Weights of a small transformer language model.
Size: width 96, vocabulary 2048.
Architecture: LayerNorm before each block, rotary positions, no biases in attention or MLP.
Training: a variant of Muon for these matrices, 4175 steps.
Each number is 128 + 24 x the weight over the matrix's rms, rounded and kept within 0 to 255. Layers, rows and columns count from 0. Numbers have three digits each.

# layer 2 attention query, 96x96, rms 0.138, rows 0-76, columns 48-95
119140153121131090133076109193094124141088102068135119119115150170169132128131156113094105133114089151117089153088115098157072154177199159139141
146143129117131159108133113107130147102150123116103122156146116115121127108123107144148123115133134100127118134154127128114125139116095131137125
142115132141153153119155099107152126164154151143144141142122100114108108128096118149140146099132144156124128100144118156128143124112086085115139
116141122106134107126115154113130089144109107132114144137138112125138165135132104149123133144135132117105119159106136145134134131142155167146128
120088092151159163108154135108168126134164139131139163137110097099086083142101113145173129108151176137132110126154143172128150138114079072098130
114136107091145098134130145175085103133106112092127128109135126112179155133154128127090080130119089152151124132124152140116106133146132162129129
131129124174151115128127097133121132168150141091109148151127109145125178102115123144082170093122121131116155116147080125107125140117142121111121
108142136107115127138179155152109102140147100081152145136123149118108102120143140106105113125131138141124108132138138111140103131124133138132146
116131130136133136136117120145129123127138122109132128135109125120136134132133130133127128120129128146145131118133118107134118131134148122121134
153137102138146172120167112085141117119161143141107143159136112106108101119107085150148147099156142127146133103152134142126144113113065108111138
124118143120088132139108121151110171114122134107090130121140160142134095121133144128115124136116128115123126121132147108112120140128152146105124
113138150125128110129110140129126129135124116128143116117157139133142132129153163105104088139096100132109116156108149107120108126145138163132121
123111131123137103130107131147127139092126107126144098109118149147148149139119161085108107148112116118126149138124120116120113124137145151145118
147149118121143132133126104094153150085105098112128108124157104130098136104160133117132149121129136135156126091128151115103125069134097141119140
104137110105123131152157099109125158133111135141154087099147128145160107105116123103125120144141123137151159112105150142141127152132139127124121
126127151117129141127113144109071149128095100130112123149120095098110116095149142141100126098151127132168122125145108102161106143134077137109101
122132127103126117112145156122116136154133147128160140124118161139147128114119112142140134143121128142108143197057124092161120140150155134108133
107146128138123179106090113133104116142105127135135133135145151151098135116151083118149124144110117145125110108146148148143136130116098106113120
110100119111141161086139086129112138115143142140132102150146102112143154153124141131134100138111117118137103110120142122091123156126146116150134
159097150137150144185124128121151116107155134141125134124092102131123124090120139154126127184095096133129164145118121151164156084097091170110132
121135133144151146129095136139147121130109119148132135119113121158106124144128104078119085129127165110156147092121095168120151139136128137154149
135167144100113128112131118168152143101107083125132089147110125141142145167135122102134121083138160161139133102124110156116168099127132134126146
127152154148101117106086152145136124145132083121136146061103103152112154142118124126123131125131120108133131147122100127108099134130097107149117
135133115112126118096130145097144146150115128103128117118103151132094122134158132140155141101131137143135132126124153135124129124106141178112115
130138134136132152103141128113153147125112122110109091092142131097145153111121113140101137127112120082140092134155124131138110148123109126139100
113095108124130117137113153151122112124113084143128126166151127156161139131151144143099149139108120135144133156150136139126153127115134101140159
108142147125127141127141114163119137136177101126126126143140089124137102148168116121157107139096131129111100145119096163130127135137093122122130
146146126159110118105155134118131116151139116115135128116121126076151152156164179128129125089163142109099111141126109097118152127135108124097116
136120136150128151133131136122131169143139096111113137147129116150118072183152124183132094131148131129116113142155153123121108177145103098074115
128102133116108126130166141104132105113152142118138118108135109119148153110134146129088132126110140102120118117123115120108160144110124175153093
133124164131102125142161104094137114132128119169112102136098106160128134097121106127153130095124113153134141104136142140098100092092126127110132
145115134144163123123133114115112095140115128115098142129154138169133079113151093101153118079142150134120122111159136161130153111119110152108115
123111149135107131142143155134129109166135146113136128127142112125118142118106130125115130121140134117118155118117106136102164136118134109161148
127106094072164116100168115091109138095138119102149126145130109114132120124144132112126141072127151163153127144133138134140130137117137136124169
121134091129145110130116120104125155147137124153134131141124100113131134125093143124121141136116114133130136127103115117125122146143141132137143
116101092115139125109122111109117151121142134134127166172111134132137140153137155112133131129110110105139115119127139083140105119137104118105148
179099141135085128142145134145135155136149124123154133126132167128125152127078080160145145152151099150094169108108090182105141120144107126177133
141151122132093108131128080118158141136096128160137119110083121089146138147133130099159112091164162181140173128109091090130194106107114140105172
113075105125104096158137085138122144155089160141146142171150114141131129205141115082104157170109094121137139127139154089111183132146102083114126
108144122138159106159118081141133147194099173139179040150164139143143149148062131157098121107122140167138162122143068129172154121114156109091145
135135129176132113136083118168130137152099151155116127122104154123111140169156110120120150144159099118134123126131109115162166112168114113161113
149146143088108126120172137126104156090146141112127123122140140141122098108133146126109140115132144143123141128121138141096113131114148138122104
123044101068175133088172120096107140084158096095122130123131118131135119145174135127124118116093133146138088124120146135118129175109095110110169
115131102154085138201117122141142130123105114187142146121106163131126160134077116135167093188142118123119154149092130128116157087158128155153112
107125111161097129102098128120134127141134136127123137161092148140132086123173109092159139176116121092161146129135127087117126107102088106116148
118129111143182163164132093105175093116151144155154126112147141083140137115106171117126158113188131135150110152177153099133128138112089076091110
151091083130105120154059173163131129119158160162126106135156138156116077113123139115163108146063110134138076158126114070161096146153121090135123
114140169125119109108151152084131147128134156141113174168088129161162147162062134170119102117039081152122126111136135136141084131137147119175151
106139143064135132169119128136098152090107169110122106139152098157139156143125125156083120151134116164182140122168127132153088101160135158113096
104103140110148145121103136125079150114129163111139138108121149098124145209165129159093106099115140097151138213109138144119133113170120127141132
130129108088122095099135110138107136110160146123167118135148141160111132123102094107169138127142120128155094125123156164112153128174136112155114
107173129108155145122113119107096102135097165148164163118122117120096161114139084146133085199134118136131104116084131112159129145164125119116100
118114169131129137099128120101167110052106112090144107148097141151067173150116069095120169119149104154179150126056086115157121114135129125163132
109097106145114110117098101178129166119139128126179086154090146170099082127123117121182113117131141122107134111142151162080153132139131092125139
190068133150113125145109146122141087109172154133073136154115101148102126095160091112099125098126161107151142134100162120155075129121108096131163
111102127137099133100080111121144128151146145103119118112129118162102141121064148151100200076106142119126148160068153103119132126129109156139119
134146138130104160105134129131084148100153122130111137166122126160120161151159091140158089153104116098088123096119139094096157198115113067157136
172175105084147116121085118081148119135089126154110133112166128097170126118144109082111153147134151120146194090129170115156153115123102140158157
160179157134108119130148150110154137184098171136135072098102138123128116140123189146087108094166121081133118155155102132096059099110146114104101
167110123128130096111129117084158131105223114073159135169097148140116161089155175112104117128115096121151152123107146203101142127091139088105146
114117116155181126154105130128119119150127168095157155112163126168143164149137151169176156141124101130118070070083121083157116115150152149140148
114138170104116120117106154127045175145149175133131061166123151107118183106113134206162130151100147108133092067137083196108105111143127116188118
147140092100139156085145148142108182150129154087117176148102140146122174127125116119123099154116087118132117084096138135128088213184150122120143
148150142169138088165109131107092150125167117150095138135147140126086147081149149124178093139119142091120163123145076067192139084150140147117155
094118111142134129113134098131120085119130127146155110105080128123149107147146162111140176112150131135113114128101099127168164118139113113120117
156112150146119118121143149074147101175111145120154151156141138096146155141146088119136096110145117134129147115126138153104152137094113130125118
120139151116129131102130110107146131139146114106083125123119104140150101138131143172113148141117111122115096114129123116150111163118122112118161
103157142063105130140116126181134114100118116152146096111107114106158076159117114138154095159151172134108120194139142106194094097146129157122128
135116162091121120186143148175096170084183126117152084116143107106157150144070121180132131154125123170118148141120121153149107125165135118111110
192089145182120137109140166123153120126099112134157149135094143069133131117139187113079212078102115075117145131117140078125088148093146172121120
108104125059175104143134076191109110129164113164131147121086099133090121090154072153143168115119126125180164115124137137119165110136136151154153
065134145128070103154113164158176112105111134119112139145094139194110136114128131111128181127068107128094087150100125102131080109108137197110125
132171127138126147101087076149111121104133136113116115176106135125141112111082135120108115166151144098136117051096127055148118124160156099115131
114147108144134138147141137111112168095118102122127134145134130153151165114141120118165133156131123135116124151137138128134139103085118117142115
190087107149158097126159153073169134167107114105103194168103138146107167137137139150127148101122098144114119096140137131095165150089143145116118
132128122178120131111113111117150124130100103132142126137090146150098115147123110152142117097119107104131083148088119138138126145131144161115123
126114124166147153123147130122130117104144101091122130135083124145153144128103151133117126117154117132121178116112162124137111104114134097101102
# layer 2 attention key, 96x96, rms 0.143, rows 0-76, columns 48-95
145101131130136146148141120118161120115158122144128127139138151125141102114119119141167124132129137139136127108156127106118132122126090113139124
097151122129141119103150121109126129125092154095115134088133108143117105145137125134092146127115091147124120127111145134159157108099124138117153
110158126147102139091128168098142118133122113174113171120128107142106129128125103149130154161106118104137091110127127110157138105104115116101153
187099149112134097141094122158123138084164102126098104100123221137131110110135103125162099115133160177122152104174117109151114143167122139125117
174064094107160099161104091159126105074180105121126103144130194183152157110118124107137121089193141131115144104150116108075084157187136165144084
116149109109122113084164128092185129145110164135112167113128088149106126144135159151091141158131114094124111105115160145124164126075125087107152
127131141125141127135122153112134095080140164135162152135117131086123132110119104142130111146112131134117091109124116178121117117099110131141135
116136133148103136139106130095151103150124112125123103105128111130148140076118143116134154112125101133095137128122132124083134123092131131122123
129113126161143110124110151138117087126159103175139140162105142157127153107118142094155128105137130125123100136111137126113093131155126173130091
101185154142094137115108166121127119134115123139107129111124089128124145117150125140122128157090132120109118135119159141161151137074112126110132
143085140125147133117118109155116121084143096135140120119135162150146160085124106150139130120168143134120136121140118135090125141164131130146111
145132117138091141122109122100127142139142131148106150154126088121113090122118089161123142128125096127130128109102111115149164141109144110115121
139107133142157131187083130182117091082154101100129062096161223145169183085133143103146146104153181145132155120166107091099093140174118147153103
143129131117147154113139104144124098172146133170080132144126100120150160152146104136111133146122111140151108132139129165166144133113105113117138
147146125151130137098103111103093144103156116123153141138141124133089170124126124131138140097103133122123140153133154106120133146135130090129109
111085119153175132195144088150117135114164142166136132118112104111103144143105122134151133089143127140158096132103132123144139111132119141142151
112130104158109139122114105154129183121114110122125129136126136129127127160146109159165113109133112140120133105165128161137110143110106101104158
142107109137156085141143134121103151101150111111128133133156108093143138147120149116135119120138146129156126119123115098119159144136148138147132
122135123154131102135113150139120137142125122114113110144130113159113149107124131161142145119142127113103154120129126109123140171105131121114128
143144129116135107111144100138123096146141136133101121119146125125105161110148135127138100115128131099124076100111085138136086135140110108152131
145116100121112134111139120104138148126117118078137139125148124158141118123137117133119157134120105134122109116096135111162113097111130126129128
136090163130143115134097103130129131136144147158130116139148115103146103143150140123141128177135123137158148153141116115109123129147088103145126
130102115133138139128130124126116113169122130131099137136113154118170133154106118139143102118145120127122125092118169111121132124120119126120125
120122120154116149103098134160133133125135145143135123111164164125158130134128113123103118138109102114114105124107129128124139135129124127164126
106119094127119128138098138131139110108130103146129139174113126118140107155112125108160144136161123150130160107126114149093137134129132112151112
131145116153141129128106129107149129135097167108152097123120104127102135143126127169145136136132112123163118168139115128152131138109107130086148
148123096155107110126121131145152124138120119097103126122124177098123134107118161120125140107142124122151134079127157123087140141121152170123105
150128136134113123127131118101135123139132134134102125121110127141118098144081103131118140143114124114122136120105144148127127139129087132146142
165104126143167108159128132139142130134114127125153126107095169110136130083118154121133129125159121166147146116132109137122126107142133125133139
115133114123121154110096111134124128118127116131110151132115107101129111139105124119130133167118108130122116130148145159105100102126136111129169
135134150120155155099128134141110148142123161130142132168147159097106127128127136109165117108134125151123111123124120115125128151125132135138113
100124121160112123127108135150132095132127108136163131155126142135123108123127158121131107129128124112165135173105119155135107108152116134102095
150123157165111131116129118134156149115097129118116104139165167131134105137138128160084133131117108138095106135134146136127111130131179139123128
162154099189107159143108113124159151151106139126121138149173095128131080107158110144115135096143121114097096106141124081173092105138156132152136
189101116166116109090100120155161143178125137149105160144188070157125102136143134078120137098094117117047124142127079161133138123108158133129175
121107154115180154136113124165075087081134125122107122136125146124140115134173116131148155122108137138123102132121136115140110078125100133141108
102122127164105135120134089159095125124135116116094111174178112108140079068145101133159118106188110152148122116146122134141142125116093136145154
173100106131090088144145123133150130124113171142154127107193165133111146135089147112137137091103158141108104118126140151100139154102153108149115
131103142100143116147132152134113110092146163145133144164102117100088143103131095134162093163106136138178091141089156131124174133135078104131096
146119172078158114176124147131097120097199141121150109136140095092134123186137106168131161126081144123138120060155136123137083123099168104119102
146154146094139110131136154127133138115122134135137127124133099113124147167114113107123088161133118140114164153118127134134145123076093100103131
126114142138118154124118162109146120139120127131137100145083111091101128132161116167142129147142125134120138088112122118131122103115127122112138
131110097178144125112102113103125147141126128127066143162181090127137107111147116124125139090149119136087128110147121139119149111124119157125170
141099156104138135129106156120107161112129144090162146175035137121159183124133156145120176169114168110130118114090126130100069154142149079141095
100119104176068068099206098128131163205118139165132193091161054126103091142137111114156127108124095167114137158078123122103154122098115172093168
129167093129115122153163151095101157100167169158171122156103097085129120164151102130129086120136102119130163127128127134170119127157082118122077
158151162146150147144119131136112106136104116111160156097105148134144120142176144124159082162141172090113129122115127102088115104134142141130120
061148087128150128156153145123144087100113070118151136160129143116130122106127127133129089154078108118166091118136170115107156156156123132158097
137165120110154102120098159139145107077092158068134139125127132172168113117137135093086128146094157160121104112147115131112162103132099143050176
100146142138125118133093107120182113089121145133089132199158169144135167103139095111143102208097100159118106101131131112162160128138113123125156
092137125108124131096124135129107150083127116159147123131128130138170127131089122110104112155157164132127132121134133187120109146116118135119054
108108146117165109112115156129169125096098134152113168097092117151114130127129140123106126090172098163161126136098136110104142137120131124135123
128138132086125140115162109129122175128070082113173083122123151142143080137168170131128155110100107180133107079156184125129124122151125091126123
143112146147100146083126102113168089100132145135127114152145145089137093102139100100092157111143171142118156075119158171154134138129154153120122
159118137107161162097123159116118137177076097147119145132114111090160151120101083108158084131145110076121170115171136152064162103112129167124148
154124124083120140112138136125103140125131107122125103075127131124164105082151144142166130145104136145150128107120141141113165147167162135134143
093129115112178098137125133114102092119119126104134137140083163091119140159144119155183104133185139115162103166158127119146118127156088148135122
122127147116107113164079137103137165156144158189122142140112138145161170159116101111157170112135173129129118128126156144134102075118147130158145
154106131123109125160177192140123128107145138117148142111145067089160081208137144111133123123118214119083111059157155104113105161097133138122133
121146124118112140107152105117143070089120051157126151163109119118159126163106122122103117096124137106101098137104168107179128125149132174102094
105149142145202123099120149131080106120144120124151122126136114176112128051091116141122102171162087121154145112117177117157131112150151125105150
177119086095198108113078113142105127111138135094171125141115154105111129155147156158110099186131123109123135139153111145137091134126145155132106
093131117130146144122109149123120130105110116135106102105106113134148145156142102094121105136172093138118141125096135166130156154174125162079137
124138098124139100061117116143112137167162156193114123128096154138106147078143161135127090126105115104113093107152108138129084137117103136166158
150150134173112128139118160136141137155127147116126109128127146109150134115136094091115121140091162082103124121126170092117103143096148113147105
146166120125111121118114083136152091121096140115123122113126126130134144140107102122165128158108130116164113113156164152142115078118119098111138
141148110125145140126128125130154106119142124113079154138160109142120098120130111111139112160077129098144125114168150141102143112098136094133174
103135125142077118168142154173125178164141158144129099116089108101132098121130161098124139139155163145105127114129113128111159120117155129092140
131175156149169144137060141139118093115153113133128138099150134127139153103100096111130088172150141127132147074112100141133106128132143128140135
126139088177160120133116137113152126149152119121139124099129134101177069158073086114136219123147175080125129113156131142144132064156140157143114
127103164126151186093122100136086117119129135147127095149117151131113111100126145197137165158091149129145076086105080084117158103135113164123119
085174173161120115105142150138115097176077110100120134074147189099095118066172158093152125122134140106102162168135142066146121138126165164103163
132065115066126165107150122156123134101123116131165161123140145139143113107147140140126128152111130157127099161097133102135120137116105136119145
107165150153133098140153125102121141118134147126146112140131141113102170116156135105083130078128130114123157117123138090145124149125110168130096
099146111168153129110169100081167096118118107115120137133170123119115158153110116102149111156132120100172157133136154159131144116125126132130121
106107116150107156118171090116163106134118111105114141172158123168112109124128085093150161098086095100157121141155170147115120112116103112142108
093121101208121194067159096139173108113149115124132147140124023143109110168108090128145146121063065100165075147154179135169141109132084105148140
# layer 2 attention value, 96x96, rms 0.144, rows 0-63, columns 48-95
091109126138135168117088125076124126133113105098127161097085168134131156126073178112136170121103208130128112159092095100151157113148119101096113
131134146049072116121101114106184102120121150118096129150116116104166102148153163087157128098166109131091181160103095143140098121158136076166153
080072065110147134131112113188112083118136130118150115126099135159122100176144118138149137089120082073131151138096179170171134122135123115103142
082155193147115158118170168121168149109139137124119144160155167078103128127144121136111126101146121112080074145092168162098111127158087076100137
122101155145177107137126122150137123190146046062114130148180097128084082054139146128116114106112170143146115191112071108144098120105093107152092
102079104122127163127185175115134123068104078176099127142118082139143151110161179107138094114112090107178172128114139095124131139141149119141099
115155139154166140155101153159180131186098108135114083143119138100110105126112161150117151092109140099160101093125121099119077123144151155133139
113136130161095162113131171140087183100080147114145137184065145122129100140137136145090135145101109094084145122169135144118119124187113139128145
182177109164108109017159137111176160128112100057180069105137169143175134086109133126176142168116117138063126151123137116124129122124118179153107
133143140136125140106145088133174154085087188114126109143160124096129142143138134147129096108131170078132117133127146100152138084135122064116134
141187181137082164132142114109075114108146091146125158087142122135110114170113103135098092110165092123140132121108081151137121111084187153120124
141113190105155102100145152133172118147118182126064169094118163114098168120144119111094157163179137104098128125115137129135098141145147189148118
134090082073147118128128163120121094074147115119092137138084131084155106100111109172088119131134093110141162112119167113163144156101095108130147
144133150124098084163109060105115120141114108073167133114124128160091100166093182096060133159154147083175123124088127114133115089106149101136095
178139141083156143114135136144122101141067177182157103127141166143117166124122143117151093113079181159135119116100122107155114087111145103136103
129124060109089135146136184082133134150117108087134148156146116127136123138087148184124135121110099171167099140074100156159137111131181152103091
142127118109144126094109081087137129076105118115139139118094168100125111153075185129149186100120102192156105136169174184078110163113119121148074
130129152160101136128101141157099133120111116126118096140118073178118124065128148156176146123106092080135101133117131101154168171119152130157124
105154095140128146136147159086097101094129178080129053092140124125156123139164143108102114154109112100100077131104165122110144118075144106166108
112074100098121152131103143153155123139197122143156089148118080172128115150121135181160147072114118087124107175133095131122133115126140145089108
140102107121123162154130131066109124133121145135106115093118157105125118110153113161137155133091112104148107148142131155166116161096141130164127
156099124112105161087115127132122192131085130134071099036158119089165077127121101184130109130150144137133129101179107123119090128156123141111140
098111076138086120138117158118128139113165148133140161074163151139102137117119176173148109132206100147107098052138081124163077150180127125064120
083091146179083062086149139122103147145057139148105173118102137167190138128184082102128086115112186119149123121108128135129114150114129156133121
163062126131154199096137133122101074135127142100151131112135150126078065140099139101164109164150080119155131094187113166090085085129133198174188
185153071135127190106132132133102152144170144111166092124148106148164099129132108165141129097163133067155165140108178118120129202141121119103074
124181095146134117134166140121152115136154127086180116106118150161053116114140134084135092145134138113113159079116130132096101164097118096105121
160108103150141120134153112112140180111141140139122113179114139146157107131112128132068148121168158088079118152096097062078067153145098144076192
133151133150136100118170145196142116166114058121126124152058186086127127108101120120153130137146107139134112119064086119132123154074125128066146
097112108058111157117132093129120117148093068121071088120151147163111099169128111127151146107178120185123103136102166102096138142092136125145120
110112145149143104126147131133118100104173202127117110137117096145142100092118124119137079156099151111106113164134100136166061104114185103126135
176115114134105209112137119127089148132073117129084174135117098123114076149085200110172101129107109107119111145129126072134119121177126165145146
117149111146167150140111104125146120157113116138120165107109106138145168115111123181094104156149109117105102146116096136150134123159124152131126
079123164126149152148144111125111114127127147130132140100133116103125097161119121133085140146153125137112120144122140173123100111133085120152086
140113097107151135131141147148097132083142138125113143115149128142122117134083154113127113125156111162126060140122156149140117147155157127160137
130097136140130149135108153141123096143141141102172128146082141087106079160103115144125093150161102121149126174098141128135136143153123126113089
153095108118156157128102142083121105107145101145116160144072118137142139138156153103140149146107108114140119117167107133157089115093105101106169
112134117109104115124119153133147158115112114109135128131151134149145122126127152115149095130143139141096107138150116115114117104136121125097134
146127143130143149112149131114139130112127155130172124089140092133103142118109162114111143080111133099099105149125129159144154157095118141090142
140134119128060113125135128117153141130169133124121139116112110110131142142141144123139132129115132146128148105116106108112126139107139158135162
128119129121152152115098118118136155102118104113157157158140086155121160116135142117142133160119089126130118168163119139133119164128121109133149
121121118134156142138128149092137098134102159115130127133142127120133122102091108127123151118110158157122100106106173131124100142120163137072101
125124168128096133106140118080126123107122129124138145122092143143131159178138114132116144119142144112123145098080157136127134115126138098129118
168113125114120121116127142172144139109110118127121150131129114137148159153140134114113185122126136145084121137158129105132103121109136113126139
146133139128085126113117127151135148141147123123130153153112152153100124114130099140111133160137132164140126135120093110109132135130109083146111
166121130119156139132166106180110128097149104168120156133146147144120140125120136096129130123143138099118126118150109105137083108146120132074151
091152142107120118143146102145112119080135159167118122097156141118126135142075126131125177138110128149165140120099138116121165121138099106100149
125132159114133093111134101124137122144154153121116095098135162137119139096134111142099122134123115137117150115158169136138116109123135149136136
113126171124126123092104129092127133144127113150144117127096109079129116124087146126140122125120135134110123136122111175145137155117152134107146
139146125094106127120095113113093133135143124147130089155130146132100128085145155134110134128153151134108151117133158110116154114113124136133133
099128133101158173098111113089149080110132140113095160166136148096101187156139165124100136158099100123097070156128146128149152145116117108104153
165115140106137127067163117142147155121158118100114126120139097144097127147124156175134193091101124151097077147139113149160133149141110136149148
163133153128142138104170163161133114159100113167140144111107096111147151137133172099113112147126122110119075135109120118129114121127158119111138
115146132093170162109116130114124125134150140124091102087144100122149162103144155142114124112123109113110117127128167134164118123142131098110097
130112133135149136122156132134168116139104108134109118110129126113113155093092120090116158092132118171104146130121136179118153121117140136147153
159107156127177105142114123122120109143153157162129157144120115156144106113130147130119101169118152136079160109121086143088126157145126124128129
127129167113097101132148160140113135146143142145132119144139115103155118108124136101123167100131137142132163099138088129094153113128102136122114
165128132155130150122146097160136161110088115118102108115181132153112120096123129144139116119116132154134124132152082136110137103094147125110141
136109116185144140149144158128121081113151113127109153134140161088147146182104144125148061124153147100134125074131125138149129151120159154122120
141122133164125143161140106109140145110125133132128117130091131146145143124129110126170135161117100137108118161158116132165143104140136124151148
091124116111139142119151124138115086143138098122098160144160145093123139138155150145123130152146096123127099134123117125146149132123135123155093
150127144121107135116124136120133119123110120126147134150121152138156138103166147102146161115128128161139138124127134134128103101128153151114118
127109157115140110109102133137109162128162172104130110155101133126085095132076143129124132122131147123063130143123135128120113130105137131129134
134121141101123100126100116119145131090152130127119140167148120136150110165125110138152080140093148116106165136165120103160153133099120168114108
# layer 2 attention output (transposed), 96x96, rms 0.245, rows 0-63, columns 48-95
151152148068154149127104143154099113117153088106139142121131120091172161166170036105142121118171204110136114180101126156155163140162090158166083
135141062069163098153085126110101158091122126140057104092181125138144149124162120142174146114103126130108150074145162117110120133115151176150168
132172145147077096152159142137090107118086084132164143091131147157112142152175143129127131101159113134089115117049144084087092135156130104081157
116136113109112138086116140137194156061088086145099166132150133101089115140166126139139115140173109110162157109124161136087140105166078112156177
114152076166130153134123136128135125173108100088142158189107102067167141113104073139087180061144153134127161199127142169133081159128088119095127
157133205092132128154131126182143169117136197140149105106134092162102108160133150167154140114117135134099159169112105173136000117095069125129131
137132120104124154100087174118157133140106124144140096118102095146089118133112114141125162193078119144100116137127163209078147185087113062117115
076120132074152155147143090170101127064098129100198128099098171153153101105189110093156078154140117102214157143104139114125100083131128118104080
160165074137107123078126111131135108132137088107041135102064088103101130090131124182157154044136111125154111177202110078131108084175141106147148
138136155147092167119134152093074137125137138115111125158127157165199123145151095155136141154145087169172156115163080125068119185110060098122133
129142108119109117131100137165112139117100170122053121139135156169093130131111089143110147093134182106084119163143127116154130115077162196120074
107109106128140128149154090112134126172102117140144143124133165192133107112071136113117201127134122142133067133101177158143132133156143160125118
162142158128170141147147138078151125127115136145151058076123146130108144089183109091150195090084173119145196051109087087126124092065141156120163
143137101146120124098167141031162125162124155073124114176070108114103110117163129101125100127175157082083132106099092129154132093111111196085097
157151158162125135155089102120159097162090119137069117139170109132165177136107162129049119201157141127160165201160120080146088165185150114091152
143095116104060105095095092180097167111137044099108113125095150126168107161129189136082138134027135112090214153140121160076175153132106145124089
146150081070154171142142076098149094071132067109105124145168100146116199130099144095102126152123153137134080128170101141113101108140105110182112
143141136132106092175158159124158148105076130115131126099117166111136137122161206135111138133156099052141086179129139174064077086100211187162171
070138120144095141127151178168103139168157125137089122152139149116115106125194152119184121132114128146115141127144167087071053103159152101088121
120139118111147142138087129130120143122139152125150090158126119135173183159166205148154123093080100116093093163099096118180145187151122150078114
131130138159129134128109124128156091152171120106107108110111147121091124181103118158160074055195176145085161125099049191107113115084123125094126
143100119112146142166192121148095186159131130132102174139116097097189132133105175095109090162146117101171120022155136088168118144110113163128096
147107102122105113112075117205135210072127079140149152163138169125143095153091150064134134119130161189133152099129165166130123091142143128077186
110098171090110137092151204064054159171097149070091124054121155101143140143124144182102059069113150130167135114125185180080083192172164095103068
105094125095119113134130112161089146117099116114165132114136176150122165092122109067144109128118134122132099147124119083142135161147116113124134
126144151093104135154203093084152132094162192127111079116143133113083146128157182172125169093150167140148110125076141085136153101167028124086113
143132099144116130174097126120170100195081076147142129138160134099125060106146117130176106149166107199166137142163137136108083094130122132098103
135157089081106120144147095095144163169116207173145130180114142175110178084127128108155149160138150115133092102082107076120099127184131125161117
127086168100139093136144131089143119153141151122171131159122125134139084123113095161116159086062085164119180155122144118112159100131181200157115
122158174126151073134145050130069118117192156147146108133125066133129125150121111126106115142178111092138208127088073126132130069121194113169133
122182111130113158157156152077159166107122102141195128116122169142113081146134118117201104086143168116112126155173140158144084113146186074151089
114175100172078040194129105147080130099114156106086111131148168105094151062157129153111147191141126130159164125159071192127177147141123156139165
122164114164133153136138101114137132107126134159147099130152147107124118141133140150122097104166136135165129139123103106125149095158124117124131
128136122132123137146104146094126122123116131112135124117146075114111129143119127156172154124131125125140139102143115124131139119121124144134097
139157140120144093109113111082137142136115124126155126137109139130144105142145115151139118155107135125140138151101139144135164138131121107074130
134169109121123100097136118128128155131106131132122104145119126138121122111136131129113151142159082115120127131133120124127115098114107137136108
121119145117117126113134138138152102139108146140138121107166161139140096140104082137129106135125135132134126145099158101135148112147141129127137
108117132131167119154119120107134129117148123099112149143150140129134112134106119135122149097145111096129130109143145119140131114122131119111112
129143125121124148174095107155110162134164157147126110144101123103155128150135109107140132120102095121111162164135105101146093117134171119139155
112141114114123174115148122119107121133122151115115128140141137112127110106121092135097115134115133101125146126104134123130115133130086127135123
122112106136120131124166137123156117161115163117090118120122149125148115178142125151134124123148101102127117131117157088108115116146138144124110
166152148119116127126118137142113137131168133111121111145114105109101090143165134143119141170124088111121130114136146113132137125121142096163131
104121153143143171133131123137099125120125124144129100092132115124134095104136112169134104125103133143124142159162097130161123123115128145135122
120127139132104136142124152110152117144124135125150141141159108117145107132108114104120126094097135141117126114107163115119157114153114122150092
130143108129117123143128138134117142149102150136129121103150130117136124118147147146116114108132138112132088111114154161123109138134118118142141
137109138151121107161128147117115096116142122122109119136120143128144143137110110134122091111096129143103110123104115132121152117135121127142135
107139092134101141143129138121115125144154101099126105142109129105171143119156103135130122133152104111148124118120105140138109150155165129146157
146171151136136147139126123157131156121141123141130118114121082109118140154113119123121159112125145123119146136099114134133097127129093144097112
149143125140112142132170109126143131132128157165131126110132109114132112091119117112099145177116130156134114109104135118149129127123140149125133
110136105151131149177160136143139140145111106094132154128124112130152103142117130114129142145127109127111110142102134112138125131134127121100116
128121128128101125140084151132135125124120131168167108112106123117166111115109137112138102158146144131154134121123112095168141122111142112102124
132110094157140150136110116121127103173088149155148115112151118102153102155121112126150113133136146102127138148143133138096178138152121125161114
106155112105120145122129088144130131111145131151146109116153110170151123147143086123130122102109090176132112101128148136146168126109123114128144
145128167154094136060145112117148107127120124113139114156091092126146118126122100128135140126113143149102143095158103097145144128146156079099133
142104130094134113149130166119112116118162139144149128116163136131149129123147153126131152135116142141124147137134119100097147126132127116123110
131127126103108100116133122152139127089130112125126102120125125109116139087119120076110109113129131116118130132112144088136135106130150149120144
135114091108124139130144140122134130128149122111130136129109126133124157134091140142117084094124124121127129102150128149107117127154136104156107
136092123123117123130124130103116131120134133139127148117104157158144144148121130120097137138099150116129123084108140118107100150152123115149114
122124155097119094139114145125135120106120117125168136135136130146153161104126107122105112150099105162125129131124116146117106107106161104128120
130117122118108109113117151132121111102163133160118146093156128150119100121091093129131094121141138113137162137112125141099129133148121116100091
120149121130132160109114101105134105122141135116146098119123115160142129111140105152143151138124127108153103111099130139135128124150098101118141
125099099112143101102132159119129108113123128125122126126120140141104103175144123129123131133130136117114172140099161101167143150097122129120139
090146100130137113122118104144130121120132093133124119067118143079143087160136153096116134151121156128092141111126148105124144095107107164110135
086104095150099141133165100131122128111141123154144118117150116109145108138115156115111157077127135114123113127135131169090126124149149129144116